Each number is 200 + 20 x the weight over its row's rms, rounded and kept within 0 to 999. Layers, rows and columns count from 0. The size before them is the row's rms in percent of the matrix's.

# q: layer 9 attention query, 64x64, rms 0.188, rows 0-63, columns 32-63
# k: layer 9 attention key, 32x64, rms 0.21, rows 0-31, columns 32-63
# v: layer 9 attention value, 32x64, rms 0.154, rows 0-31, columns 32-63
# o: layer 9 attention output (transposed), 64x64, rms 0.531, rows 0-63, columns 32-63
# gate: layer 9 MLP gate, 256x64, rms 0.427, rows 0-2, columns 32-63
# up: layer 9 MLP up, 256x64, rms 0.384, rows 0-2, columns 32-63
# down: layer 9 MLP down (transposed), 256x64, rms 0.374, rows 0-1, columns 32-63
q0,120,198,184,193,182,169,189,194,182,206,213,209,211,212,193,219,216,209,227,210,219,187,221,176,186,190,230,200,219,144,188,210,205
q32,073,181,208,210,190,153,225,187,207,193,184,180,181,197,183,210,205,213,219,230,196,215,189,171,179,169,199,176,214,206,184,216,200
k0,101,188,190,202,204,203,206,199,219,228,220,190,232,195,199,207,214,231,215,196,180,188,175,199,162,196,207,169,227,232,189,182,219
q1,128,228,212,174,187,181,176,232,211,172,209,232,217,210,198,208,196,183,206,184,198,185,209,176,188,223,215,200,204,197,223,203,237
q33,085,227,185,189,204,188,192,219,204,178,238,228,213,211,245,211,165,217,198,168,201,173,217,187,191,230,202,193,195,179,199,205,210
k1,106,224,201,209,235,199,182,197,216,187,237,236,220,213,259,216,184,193,170,174,185,200,213,230,190,218,218,195,191,198,201,194,183
q2,116,220,222,206,193,201,181,157,219,198,216,196,195,202,207,189,223,206,190,151,236,229,206,180,187,197,195,198,185,194,175,201,199
q34,072,198,218,213,162,202,181,187,193,203,196,210,210,215,194,194,223,198,183,181,204,205,223,188,201,218,201,199,192,212,194,197,208
k2,104,185,194,203,178,175,194,187,180,217,230,209,206,194,196,197,224,196,183,179,200,215,246,190,187,215,217,160,208,198,200,162,189
q3,122,194,196,179,192,184,183,222,188,188,207,174,193,218,183,210,186,254,224,210,222,157,218,212,215,185,245,191,170,191,232,213,184
q35,075,179,182,217,174,198,186,212,192,192,220,165,206,194,204,224,168,208,201,183,211,181,231,227,202,192,230,207,174,201,231,199,219
k3,099,193,195,197,161,195,203,206,232,200,227,179,233,183,220,235,194,221,228,217,193,164,233,232,184,199,210,193,192,229,224,219,188
q4,116,209,215,155,206,189,202,185,213,181,158,202,213,198,193,210,214,212,218,205,222,167,209,214,216,207,186,218,219,206,230,190,205
q36,078,194,200,210,200,222,242,202,217,175,148,190,218,197,190,190,212,224,204,191,229,192,198,224,202,229,191,188,190,185,219,222,177
k4,095,183,181,176,206,235,238,212,223,163,199,200,193,200,206,193,216,208,216,173,181,199,192,233,208,231,200,198,189,222,239,216,172
q5,125,198,230,191,203,212,185,202,223,230,158,220,210,217,220,217,197,213,210,197,226,201,206,198,180,214,180,238,170,179,211,177,205
q37,070,225,217,171,230,189,202,187,228,241,215,199,210,199,235,218,191,199,243,179,177,199,197,204,192,216,190,214,164,169,219,195,206
k5,098,229,202,192,199,189,216,208,231,222,179,175,239,227,198,211,190,203,229,142,174,198,205,187,197,213,218,203,161,165,203,181,189
q6,120,203,214,191,183,185,195,203,191,205,201,212,177,184,173,184,176,199,229,186,220,253,207,170,227,184,196,174,199,178,195,206,198
q38,069,190,223,193,218,207,197,210,214,226,217,250,187,191,167,192,156,186,233,179,209,242,162,196,201,192,209,196,190,181,182,202,224
k6,098,192,233,179,198,211,180,216,221,218,193,228,205,193,179,182,166,188,231,159,180,211,187,197,185,196,221,186,208,211,190,208,213
q7,116,232,189,209,218,174,237,205,208,196,243,200,192,183,183,210,205,189,209,209,227,206,201,214,179,201,206,178,197,171,218,208,202
q39,080,227,171,188,188,199,202,178,225,214,224,204,198,200,174,209,165,188,172,209,186,181,187,204,211,194,219,166,183,192,204,194,222
k7,102,215,176,210,176,224,238,179,215,203,229,193,184,201,185,216,202,163,182,224,170,179,192,206,201,174,226,176,212,166,217,205,214
q8,105,221,165,170,199,199,222,161,172,184,215,187,191,161,231,213,182,176,230,202,180,166,203,183,186,201,216,172,185,186,188,189,177
q40,075,209,155,191,211,211,177,207,173,230,210,192,204,180,229,206,221,163,215,163,218,197,188,236,181,211,216,186,158,204,214,185,206
k8,097,233,198,198,219,192,234,170,167,236,189,213,185,196,211,199,198,220,183,176,189,178,214,196,175,176,213,191,169,202,214,152,179
q9,120,197,216,196,192,195,227,194,218,209,199,241,212,210,218,200,227,211,206,195,221,204,244,203,204,189,206,201,219,205,206,221,191
q41,082,156,220,191,210,185,227,199,181,202,194,191,186,209,217,212,222,200,198,187,192,207,215,180,188,206,175,198,215,176,172,198,152
k9,100,179,210,208,199,179,197,210,182,234,192,178,208,222,215,222,222,164,205,197,184,198,184,219,211,233,169,199,188,215,177,239,194
q10,114,201,262,164,199,186,213,167,187,200,178,185,209,200,197,186,162,223,203,213,189,198,191,205,218,209,192,176,193,197,165,199,172
q42,077,160,187,175,200,188,198,189,206,198,212,183,248,206,196,218,176,234,210,165,222,180,179,190,202,187,226,181,188,241,169,164,181
k10,094,154,192,181,177,176,213,186,226,198,166,206,217,193,201,212,178,249,213,172,191,198,201,185,218,199,193,202,209,216,164,189,191
q11,122,205,233,223,223,186,214,229,209,163,223,158,165,200,232,169,200,208,236,193,191,199,168,200,177,203,215,176,227,221,247,196,219
q43,075,213,225,219,198,188,196,232,207,179,207,164,163,224,224,176,195,184,258,211,211,208,175,218,185,203,192,216,230,207,221,200,204
k11,099,216,211,232,198,211,169,214,210,226,221,178,218,211,226,201,192,174,211,222,191,201,151,193,187,193,201,223,220,214,208,221,189
q12,125,201,227,215,197,212,229,204,200,210,213,191,218,190,227,181,191,221,185,176,213,227,216,186,207,200,183,155,197,210,197,241,224
q44,080,234,199,201,184,158,189,199,201,195,236,238,191,210,226,164,198,217,208,205,190,232,234,182,190,216,189,192,200,199,224,241,216
k12,103,222,202,194,190,173,172,217,237,192,230,210,217,191,191,177,194,207,168,198,186,209,236,195,220,202,203,164,216,210,192,230,181
q13,124,195,205,170,176,194,227,216,218,197,210,203,201,171,235,194,192,171,204,176,208,219,168,237,247,203,207,186,213,203,201,210,209
q45,072,208,186,174,220,193,203,226,213,202,209,212,204,199,202,191,198,170,199,190,230,194,140,240,199,223,199,174,215,192,174,215,214
k13,097,196,207,206,217,227,210,190,198,176,223,187,210,177,182,178,170,191,189,151,215,187,192,243,207,210,223,226,233,174,184,187,220
q14,118,154,217,191,197,231,191,201,228,198,218,212,187,228,192,201,163,182,183,200,210,191,237,200,209,209,233,193,233,149,212,195,212
q46,078,171,201,202,228,245,167,209,191,204,187,193,195,207,191,179,178,166,190,203,214,190,204,236,210,213,205,211,238,170,199,197,227
k14,099,152,190,235,220,233,183,197,198,203,157,244,206,221,201,197,156,191,187,228,205,187,204,224,212,199,199,196,242,202,201,211,214
q15,122,198,213,164,183,195,195,176,166,220,201,168,209,194,199,164,185,213,182,179,183,159,185,219,179,178,189,185,180,219,195,224,197
q47,081,203,214,139,195,192,219,198,193,204,202,201,202,225,217,178,219,218,166,219,207,155,209,189,181,205,193,181,171,188,200,225,200
k15,102,208,221,175,200,205,221,179,177,214,198,202,204,226,215,198,218,205,155,198,201,126,195,209,172,197,180,190,190,194,199,228,238
q16,110,205,234,171,214,189,195,200,189,216,223,206,229,162,212,210,172,213,197,195,194,213,183,200,203,204,245,202,195,218,188,170,199
q48,075,196,234,206,221,179,204,170,193,180,195,203,196,162,207,163,185,227,229,216,206,232,185,202,181,214,233,183,179,194,214,193,184
k16,097,204,204,216,193,186,192,184,171,154,195,250,237,172,222,197,180,191,206,213,194,207,185,231,201,210,233,176,192,201,218,207,191
q17,118,250,188,193,188,191,192,165,174,207,198,170,211,174,176,196,163,206,195,215,175,231,199,205,181,170,204,208,206,189,213,220,227
q49,093,220,181,204,191,194,161,169,192,207,199,171,199,195,188,205,145,220,196,187,200,250,220,217,181,187,194,216,180,198,211,222,226
k17,097,188,175,172,198,199,190,161,214,221,200,171,214,190,186,199,183,205,143,194,218,232,185,188,176,211,213,206,204,205,208,226,247
q18,128,179,210,219,211,217,204,206,194,234,210,230,205,198,187,233,208,156,210,194,181,179,191,187,218,184,201,205,182,185,227,225,232
q50,071,166,221,173,174,185,192,209,190,193,221,205,201,209,234,229,209,160,223,206,171,178,182,190,205,174,193,190,176,182,228,214,230
k18,107,181,195,169,174,186,200,216,201,180,199,217,194,207,204,181,200,204,212,194,208,168,200,216,216,151,185,217,160,182,212,194,252
q19,126,169,192,199,230,210,211,181,200,187,170,194,172,213,194,209,201,170,226,208,169,205,198,180,168,219,163,182,176,190,186,200,174
q51,078,181,224,192,206,207,205,221,175,184,206,217,183,238,195,209,204,171,204,194,170,218,200,191,161,181,168,218,162,202,200,189,175
k19,107,189,182,223,181,227,189,244,196,191,173,225,185,215,194,202,200,215,205,161,171,163,170,206,174,191,179,192,187,206,190,184,164
q20,118,208,209,173,209,191,204,197,217,190,214,208,163,195,198,217,189,182,209,217,204,195,209,237,188,220,233,189,189,211,171,163,198
q52,082,207,186,151,207,188,228,196,228,202,225,232,185,210,189,231,160,201,238,220,177,218,189,192,200,203,198,197,204,201,192,163,208
k20,104,217,178,163,232,247,199,225,200,214,220,231,185,219,209,221,181,199,221,235,193,224,183,171,221,192,190,208,252,215,192,159,200
q21,108,194,185,214,239,184,223,181,201,184,192,188,225,222,227,245,189,202,182,166,202,171,213,210,196,183,177,169,182,190,222,208,207
q53,079,184,177,176,205,207,202,191,184,165,183,195,187,205,193,217,215,184,229,191,206,199,188,164,201,180,193,206,215,173,182,181,200
k21,091,185,176,183,242,229,197,191,211,171,220,170,194,195,196,217,220,202,188,149,214,211,222,185,202,190,195,203,190,184,216,189,201
q22,123,199,165,167,182,197,171,216,202,265,209,201,191,220,215,187,210,195,225,179,169,225,189,227,188,230,197,224,226,185,211,204,199
q54,088,210,158,173,178,200,176,216,199,233,195,196,223,203,212,178,204,218,207,172,200,240,195,238,180,228,215,220,217,166,220,192,207
k22,111,207,195,165,185,212,205,228,199,227,178,196,209,214,227,202,206,196,187,198,190,259,183,230,181,184,192,194,190,176,210,215,215
q23,104,219,215,213,209,207,205,222,214,181,195,212,192,198,185,181,203,245,192,210,197,196,218,222,209,228,232,205,233,167,184,233,189
q55,084,201,209,208,220,189,186,177,195,182,216,244,181,223,191,214,212,254,237,196,179,185,214,206,181,212,197,221,201,187,214,220,186
k23,089,175,225,206,242,218,196,179,194,190,212,203,206,206,155,225,219,234,231,215,182,226,205,247,201,216,226,239,186,168,167,220,198
q24,116,229,185,154,201,190,207,176,183,220,172,227,197,199,209,225,215,229,218,197,186,180,140,186,180,221,224,200,224,211,196,242,218
q56,088,173,222,184,211,167,242,205,202,210,199,207,216,227,218,228,244,196,208,182,193,199,157,205,204,201,214,215,204,185,185,205,172
k24,098,171,185,187,200,168,256,211,230,198,214,218,200,221,210,223,206,202,179,206,202,217,169,209,169,185,199,205,234,183,212,239,200
q25,109,145,231,186,232,205,231,215,186,206,178,215,208,185,192,181,231,209,203,203,176,216,188,190,213,201,180,192,187,195,213,205,195
q57,086,163,187,214,210,238,176,186,236,182,182,231,228,201,170,159,220,212,218,207,171,187,219,166,227,227,189,233,191,200,199,207,211
k25,105,168,186,213,217,215,202,174,223,181,202,213,216,209,215,151,202,230,221,217,163,200,216,151,195,199,191,227,201,215,217,226,194
q26,118,209,194,192,148,196,188,193,224,203,194,182,208,182,198,181,188,213,191,227,216,227,196,191,159,261,209,218,181,204,202,158,217
q58,067,188,196,194,178,179,191,180,184,220,177,203,211,183,151,188,191,196,192,222,188,204,185,201,164,242,225,183,220,214,209,178,180
k26,102,180,186,206,178,210,245,180,180,233,208,179,214,230,173,190,182,222,197,213,221,211,198,177,194,241,243,206,184,216,218,187,198
q27,104,208,227,201,154,188,218,213,179,169,217,182,184,197,174,206,196,171,157,226,179,206,219,181,198,214,191,193,168,197,169,235,184
q59,073,209,235,205,181,202,231,199,203,180,162,216,186,211,191,201,208,173,183,237,202,206,229,187,197,187,200,204,186,169,174,185,186
k27,098,218,244,204,194,250,200,188,212,207,177,182,207,204,165,195,210,190,162,220,218,227,204,218,202,169,192,164,179,231,197,192,182
q28,115,209,198,212,181,211,189,169,231,210,218,207,219,199,196,214,205,182,200,238,216,189,180,199,233,199,181,219,190,203,223,202,195
q60,078,210,198,226,220,188,160,192,234,199,224,186,191,207,193,199,197,177,218,199,232,185,149,178,213,189,193,214,201,195,232,158,218
k28,097,227,202,227,221,188,177,179,251,181,195,160,181,215,188,212,188,190,196,206,201,190,177,182,227,197,184,203,201,174,225,175,217
q29,113,220,212,236,199,165,168,206,183,196,193,218,201,179,221,202,226,202,193,219,210,164,178,199,211,185,232,199,221,170,188,200,210
q61,078,186,193,209,170,196,184,213,183,177,169,236,215,168,186,192,205,213,219,233,186,171,180,196,203,209,223,229,233,161,172,195,212
k29,099,178,207,225,176,186,207,226,209,188,216,210,222,185,187,187,181,198,183,230,217,173,190,191,160,186,214,221,199,206,185,201,208
q30,124,194,197,200,216,210,205,219,216,220,169,198,158,176,220,218,189,183,210,181,235,206,221,195,179,145,203,205,212,235,160,225,176
q62,078,229,190,179,220,179,211,234,169,202,188,184,202,191,239,192,183,179,242,214,220,205,260,186,201,172,187,215,210,212,175,207,202
k30,098,215,185,195,212,200,243,217,190,198,196,175,195,204,240,177,189,167,237,204,204,210,237,211,235,178,186,199,197,225,150,209,222
q31,126,207,168,207,185,198,206,180,210,185,215,213,186,178,192,177,188,200,179,194,218,181,171,167,239,197,180,223,200,179,224,166,200
q63,062,180,197,194,199,184,190,189,211,195,207,215,186,159,181,196,197,193,200,171,200,213,193,184,218,207,170,213,184,227,196,192,191
k31,105,194,207,218,173,207,210,207,207,173,197,209,209,179,201,222,191,198,183,150,209,216,185,183,226,215,187,206,195,236,200,177,211
v0,101,220,215,195,209,215,196,169,204,174,152,194,193,210,197,199,179,205,169,209,213,210,201,197,234,248,235,218,217,226,174,212,237
o0,118,191,190,197,202,175,221,175,172,212,189,247,178,198,238,214,178,180,220,199,206,187,199,176,172,215,202,197,207,186,191,183,198
o32,095,189,198,207,208,206,196,221,192,208,233,202,222,201,216,194,253,198,216,201,163,208,182,204,201,156,203,204,169,211,193,172,175
v1,097,234,186,175,190,178,185,222,178,233,189,178,182,210,217,169,205,195,209,199,159,187,193,209,216,196,194,179,234,189,231,187,173
o1,103,207,231,210,195,198,157,209,188,197,216,154,233,217,218,213,194,207,195,188,207,208,253,187,229,195,167,217,195,181,192,192,218
o33,097,144,191,218,205,191,194,174,243,194,175,172,196,193,165,188,188,228,196,203,211,202,164,180,191,183,231,191,197,221,175,211,213
v2,096,204,226,209,177,160,197,198,206,176,220,232,215,199,235,195,231,171,211,226,196,198,191,232,206,209,182,183,202,212,207,214,204
o2,097,219,167,212,194,194,224,179,181,188,203,208,173,186,188,192,176,209,240,193,201,204,243,250,183,193,205,215,166,185,176,193,195
o34,098,201,221,212,199,246,183,199,215,213,172,207,196,195,178,212,138,186,155,202,197,202,161,175,198,221,205,211,205,211,185,197,226
v3,106,196,198,183,152,235,200,190,224,223,188,209,204,172,211,208,194,170,176,195,236,208,213,218,233,178,193,228,191,164,202,195,177
o3,110,208,185,221,204,169,227,207,193,197,171,193,149,202,196,203,215,271,191,219,162,184,176,182,226,204,190,168,191,194,215,206,191
o35,090,169,220,224,185,205,165,168,246,208,220,213,200,214,191,189,180,204,211,205,175,220,235,184,178,181,214,237,207,215,197,233,207
v4,100,195,168,224,217,209,195,174,188,163,215,201,194,195,226,228,177,215,196,155,220,183,206,217,195,239,218,209,218,197,188,228,182
o4,120,180,222,173,176,207,195,194,214,218,202,209,210,198,182,175,239,180,220,232,194,235,179,190,178,194,217,185,178,213,224,186,199
o36,083,204,186,235,193,196,207,199,188,209,148,183,161,232,182,208,153,229,217,211,201,181,207,198,208,177,195,225,205,187,179,196,190
v5,102,183,204,234,205,220,180,194,155,217,209,182,185,187,188,225,199,170,216,194,217,199,201,198,194,190,210,206,182,174,219,254,173
o5,108,203,189,196,168,157,175,189,173,172,203,213,163,162,221,185,204,203,231,215,202,199,186,183,185,217,160,200,224,166,190,189,185
o37,084,217,209,196,196,203,218,206,210,196,220,185,206,153,186,153,171,161,190,207,206,186,224,179,240,186,184,180,212,209,178,197,236
v6,100,187,176,183,213,235,219,234,216,205,204,194,199,216,220,199,216,207,216,217,191,203,188,188,167,208,198,199,221,200,198,209,196
o6,103,182,207,239,172,210,168,179,210,226,200,219,208,203,197,200,176,212,176,176,206,184,185,230,227,183,207,184,195,208,158,181,191
o38,095,158,226,185,216,177,207,178,195,208,202,194,205,209,163,246,187,193,230,211,200,170,193,236,195,194,194,198,206,213,243,195,204
v7,096,201,217,235,199,208,228,222,227,188,192,204,199,197,200,209,209,195,163,201,151,189,217,204,194,205,187,196,228,201,189,214,197
o7,106,200,157,183,208,177,200,205,201,187,178,187,253,225,197,210,179,210,184,204,226,197,174,194,190,197,184,193,217,204,200,161,207
o39,087,229,177,191,219,188,208,186,203,190,224,213,182,179,218,215,205,176,226,184,228,209,177,193,229,226,240,224,221,189,214,182,212
v8,096,201,250,187,188,209,216,197,180,186,184,191,219,188,194,189,208,225,197,190,223,215,168,199,193,190,185,199,261,199,230,220,201
o8,099,160,172,218,218,174,162,218,205,210,198,195,181,229,206,243,178,190,207,201,196,226,220,182,176,190,193,201,163,187,189,179,203
o40,091,229,193,184,197,198,218,191,210,219,190,191,198,195,219,185,185,192,202,163,227,148,248,202,212,193,187,148,206,217,176,208,202
v9,097,167,225,191,224,191,194,213,167,226,208,234,211,215,206,224,195,218,178,212,210,219,234,195,233,159,184,162,178,210,213,197,190
o9,101,205,201,204,211,212,163,167,177,212,214,197,200,215,244,213,173,203,186,219,200,206,200,224,179,188,219,198,203,171,214,181,188
o41,092,196,195,218,205,190,185,180,224,202,182,183,224,177,170,204,207,207,245,185,179,191,222,169,187,179,184,220,168,180,227,212,210
v10,093,186,172,201,234,197,248,168,240,216,219,217,178,209,197,186,200,175,193,182,197,205,212,222,203,212,175,235,195,212,209,203,216
o10,114,211,216,209,189,214,198,205,198,219,194,176,216,229,202,186,207,221,232,203,247,217,183,194,197,190,219,175,209,212,185,174,216
o42,081,191,213,230,188,249,198,170,182,194,220,178,212,194,198,189,243,203,190,197,200,211,207,190,189,194,207,178,201,225,189,196,215
v11,091,230,205,165,192,214,200,217,202,198,226,170,206,192,194,213,213,205,200,190,185,187,180,196,189,165,244,237,192,221,197,215,231
o11,111,166,216,227,226,217,200,206,226,206,185,186,179,219,221,184,203,213,204,199,214,213,210,207,233,202,173,235,190,190,175,164,181
o43,087,206,192,206,165,212,192,212,185,190,170,251,204,197,184,208,193,208,198,202,180,215,190,188,204,214,203,175,224,201,197,220,180
v12,104,221,216,199,210,187,169,201,203,198,214,188,226,170,216,160,206,218,185,235,182,220,202,184,198,212,197,197,222,143,189,190,175
o12,111,207,203,143,254,193,171,207,213,205,215,210,207,179,170,212,198,217,199,206,195,195,215,208,228,195,184,227,238,182,191,193,221
o44,094,197,200,207,152,207,239,156,187,207,186,211,194,224,201,209,178,202,235,196,212,196,181,211,145,175,204,196,186,202,220,181,226
v13,097,200,233,193,226,194,186,180,166,208,171,194,246,201,200,209,203,162,216,196,183,178,187,235,175,206,205,209,221,196,215,182,206
o13,095,216,225,188,210,242,211,213,181,211,235,224,204,220,196,219,230,226,202,241,170,183,220,153,158,218,205,201,191,188,173,195,182
o45,112,192,152,223,170,169,200,199,207,172,182,200,204,192,208,176,191,205,223,184,209,187,206,180,225,192,188,199,197,210,189,202,192
v14,103,206,216,187,181,193,210,212,198,211,219,184,227,223,190,219,174,194,230,232,208,225,184,178,187,233,189,214,179,178,152,209,180
o14,106,225,230,195,220,222,208,180,239,186,182,187,245,149,194,204,219,175,192,195,179,200,191,200,216,193,190,188,207,191,217,196,218
o46,100,161,193,200,192,199,189,181,205,188,216,246,168,225,181,171,159,180,166,174,201,163,223,200,224,195,192,180,199,207,190,189,193
v15,109,194,213,207,209,177,187,237,234,207,207,221,227,216,164,203,185,173,214,191,189,196,208,155,211,200,199,252,203,176,176,184,231
o15,115,241,219,202,201,181,194,199,198,206,212,184,221,218,208,195,220,238,199,210,171,178,218,202,223,195,197,181,252,216,195,213,171
o47,095,183,195,186,174,215,229,191,194,201,180,203,193,250,218,183,196,180,207,188,199,214,183,217,195,224,189,190,179,174,226,219,196
v16,105,207,224,207,169,169,176,201,205,189,217,207,158,169,187,231,214,184,213,183,208,202,184,204,175,216,188,197,221,192,209,208,219
o16,110,236,196,165,222,203,217,194,188,177,182,183,178,177,198,191,207,204,172,233,188,190,221,215,219,236,202,200,194,191,207,218,202
o48,086,209,187,207,227,208,207,201,190,204,192,226,241,231,198,215,184,157,242,172,222,248,180,217,184,201,186,175,208,213,181,196,192
v17,103,195,215,232,224,187,212,182,217,201,182,205,179,179,174,230,190,177,216,223,140,220,202,209,181,188,172,187,184,216,207,218,224
o17,120,216,179,187,159,212,220,183,205,169,219,175,215,210,207,179,166,214,242,192,207,178,210,194,190,205,188,172,209,191,182,215,167
o49,076,192,195,166,219,172,194,220,204,221,186,208,188,203,198,229,181,206,198,187,202,211,201,209,177,212,180,240,180,203,182,174,173
v18,107,179,205,200,206,187,183,164,206,190,161,180,179,254,195,179,198,190,230,205,202,198,203,231,207,181,220,235,217,233,205,203,173
o18,104,218,182,187,192,215,191,227,196,173,232,223,176,202,198,194,228,211,188,191,200,213,192,161,216,233,206,220,183,216,187,174,217
o50,105,198,180,219,200,185,227,203,179,210,192,189,232,176,226,191,167,225,186,189,201,189,226,217,177,180,191,201,206,172,189,200,186
v19,110,157,218,191,207,225,208,191,221,222,230,150,157,217,215,206,200,211,176,193,148,216,207,230,200,194,225,237,185,206,190,194,187
o19,113,239,198,226,195,193,247,204,185,212,189,232,216,215,186,206,208,199,176,226,188,197,205,216,248,159,219,181,158,201,189,216,194
o51,084,170,185,205,225,173,189,207,206,185,206,182,221,173,239,196,185,177,209,177,254,178,213,176,196,224,179,217,223,195,196,151,213
v20,101,216,179,198,176,187,169,236,207,205,213,224,203,230,149,219,221,181,182,201,181,200,205,185,213,207,194,225,234,225,219,210,173
o20,107,209,176,186,189,215,190,177,218,197,175,174,177,168,205,212,202,209,202,188,227,171,214,178,208,222,211,237,221,197,213,218,176
o52,096,200,208,199,190,210,189,221,191,213,206,225,212,197,187,166,189,205,214,199,209,226,211,227,180,160,222,174,144,173,190,197,225
v21,098,244,226,204,188,170,195,210,192,188,227,196,180,196,197,176,195,202,198,184,191,178,182,164,208,188,198,168,192,204,145,205,183
o21,101,166,185,189,188,188,199,213,215,174,190,172,234,201,188,233,171,187,225,236,181,180,228,197,199,180,178,229,219,184,245,177,171
o53,080,193,161,191,231,230,238,223,170,195,181,189,206,172,188,218,203,190,194,207,232,238,196,243,207,187,199,183,221,215,211,215,222
v22,093,165,212,177,204,182,224,201,240,185,217,213,191,176,229,222,181,172,166,219,208,201,189,203,185,204,257,194,213,211,180,189,185
o22,101,210,147,204,160,238,234,203,200,225,184,217,221,225,178,178,223,215,198,179,206,218,207,196,206,222,175,211,192,192,204,201,208
o54,096,183,217,170,239,193,171,191,200,166,196,186,174,173,184,194,220,205,225,195,175,221,208,183,217,180,181,191,222,207,186,227,187
v23,098,203,219,212,168,244,172,227,183,200,209,190,213,232,202,204,181,199,185,186,184,218,196,234,179,212,170,184,236,207,183,174,182
o23,105,217,208,215,221,194,199,229,211,194,167,208,202,178,206,204,163,198,186,194,189,200,220,173,202,209,192,196,143,204,244,238,223
o55,084,178,181,207,166,162,223,185,161,200,182,171,196,214,182,191,211,204,221,231,220,178,197,216,179,164,215,219,188,201,191,202,204
v24,099,217,206,179,207,223,178,155,188,191,207,210,175,201,206,217,195,212,203,206,201,189,185,240,179,193,192,210,185,183,169,197,170
o24,103,204,172,237,196,198,219,185,195,195,193,209,227,232,228,212,172,175,149,215,206,248,205,184,203,210,230,187,195,221,192,209,230
o56,090,181,208,163,157,195,205,217,176,216,189,204,169,146,185,216,182,211,227,206,214,158,213,191,189,219,215,196,218,211,184,186,205
v25,099,179,235,194,187,214,200,189,228,218,199,181,184,217,224,203,194,196,184,216,186,185,205,200,166,178,236,239,227,236,200,180,215
o25,110,185,188,216,215,178,189,189,197,181,190,210,208,193,178,180,197,205,158,200,229,190,217,187,205,203,177,196,199,191,204,210,205
o57,093,199,194,203,173,192,220,213,216,190,202,234,188,218,192,208,186,179,189,181,183,215,230,212,222,213,208,183,203,195,190,187,166
v26,105,177,209,215,222,157,185,216,163,224,200,204,181,164,204,199,189,220,207,177,224,193,193,206,223,253,167,215,214,168,168,178,216
o26,120,239,201,185,185,187,173,182,206,188,192,207,176,213,222,248,247,211,207,221,185,202,208,181,201,215,227,244,207,190,226,193,209
o58,086,164,238,212,196,218,219,192,207,219,216,198,223,224,157,211,212,203,191,204,205,203,184,206,194,184,212,175,168,211,225,214,181
v27,093,192,189,203,217,217,185,206,212,178,182,194,206,186,225,192,220,179,185,190,232,239,207,194,152,190,182,201,188,197,195,180,194
o27,110,163,219,194,208,212,200,177,176,177,234,200,216,199,186,236,198,195,200,213,179,224,176,217,205,195,200,195,201,194,233,219,203
o59,092,206,222,180,204,177,225,183,228,211,209,229,169,176,212,181,217,251,215,209,210,212,218,182,219,193,178,187,219,223,187,193,187
v28,095,200,218,180,188,215,213,231,187,175,216,237,178,220,187,196,195,187,222,164,202,199,248,178,213,214,226,203,189,210,205,189,211
o28,098,192,159,208,203,193,199,178,204,192,229,189,246,223,233,183,229,190,188,224,199,199,194,187,189,236,190,244,182,188,195,206,183
o60,095,204,213,214,202,207,161,226,223,234,186,180,185,212,223,204,187,199,199,225,209,230,206,198,179,142,217,212,216,201,165,234,215
v29,100,226,253,184,215,203,182,238,243,210,172,165,206,192,213,239,204,207,208,229,205,182,205,235,200,189,225,165,184,175,199,181,202
o29,113,175,192,181,182,195,236,168,180,200,149,207,185,194,230,220,179,185,170,193,168,196,195,183,211,143,192,239,217,212,166,188,189
o61,096,165,187,196,198,195,218,213,194,207,190,233,207,211,176,177,217,248,212,199,199,190,222,183,209,250,201,208,208,201,182,214,187
v30,097,215,186,193,173,184,216,212,183,242,180,189,232,193,224,204,209,190,184,177,186,219,227,220,160,200,192,208,199,207,170,224,224
o30,104,207,181,222,191,179,191,199,210,155,207,235,185,226,165,243,197,188,219,233,233,204,210,208,226,193,206,191,182,216,227,214,187
o62,079,205,213,197,213,247,200,205,256,194,199,191,188,184,152,181,207,222,198,191,195,209,204,183,205,161,190,212,212,183,185,167,188
v31,105,211,168,183,192,238,221,193,201,227,182,215,224,165,186,194,195,179,219,224,212,164,197,199,188,248,206,218,184,220,231,189,166
o31,115,182,209,187,187,194,218,190,235,177,183,185,175,199,189,179,229,218,201,176,207,198,184,193,258,206,215,194,194,183,153,223,209
o63,087,199,203,178,235,183,191,215,198,202,253,191,227,201,220,218,200,162,238,218,162,225,202,200,174,165,171,227,171,180,181,196,200
gate0,113,190,203,186,215,182,194,208,205,183,238,209,178,185,174,182,186,226,199,212,214,189,187,181,193,244,177,181,227,212,174,212,201
up0,094,229,186,223,203,218,234,163,206,178,220,207,200,234,176,182,179,182,226,165,213,220,185,201,215,192,212,189,192,228,208,208,204
down0,094,214,219,177,191,211,190,208,212,184,184,152,203,218,200,195,215,232,210,213,204,185,211,191,235,223,201,221,170,173,205,186,222
gate1,107,183,151,239,196,196,195,205,240,177,181,224,222,223,207,236,176,194,195,194,205,201,199,230,228,198,210,212,176,217,201,190,154
up1,117,215,203,207,207,171,210,199,220,174,222,205,211,194,223,205,198,197,216,166,203,221,206,202,191,195,214,188,173,213,164,221,175
down1,110,219,189,165,193,194,205,216,217,168,174,191,196,204,213,152,202,207,198,209,215,211,190,193,219,199,222,213,186,198,211,212,208
gate2,094,199,181,180,206,182,198,197,162,170,199,226,204,213,206,199,198,178,188,190,188,181,223,178,209,197,185,204,244,205,174,179,224
up2,101,230,223,191,187,190,192,216,211,190,201,218,224,167,186,184,222,220,207,190,189,214,176,238,192,232,204,227,171,153,164,212,208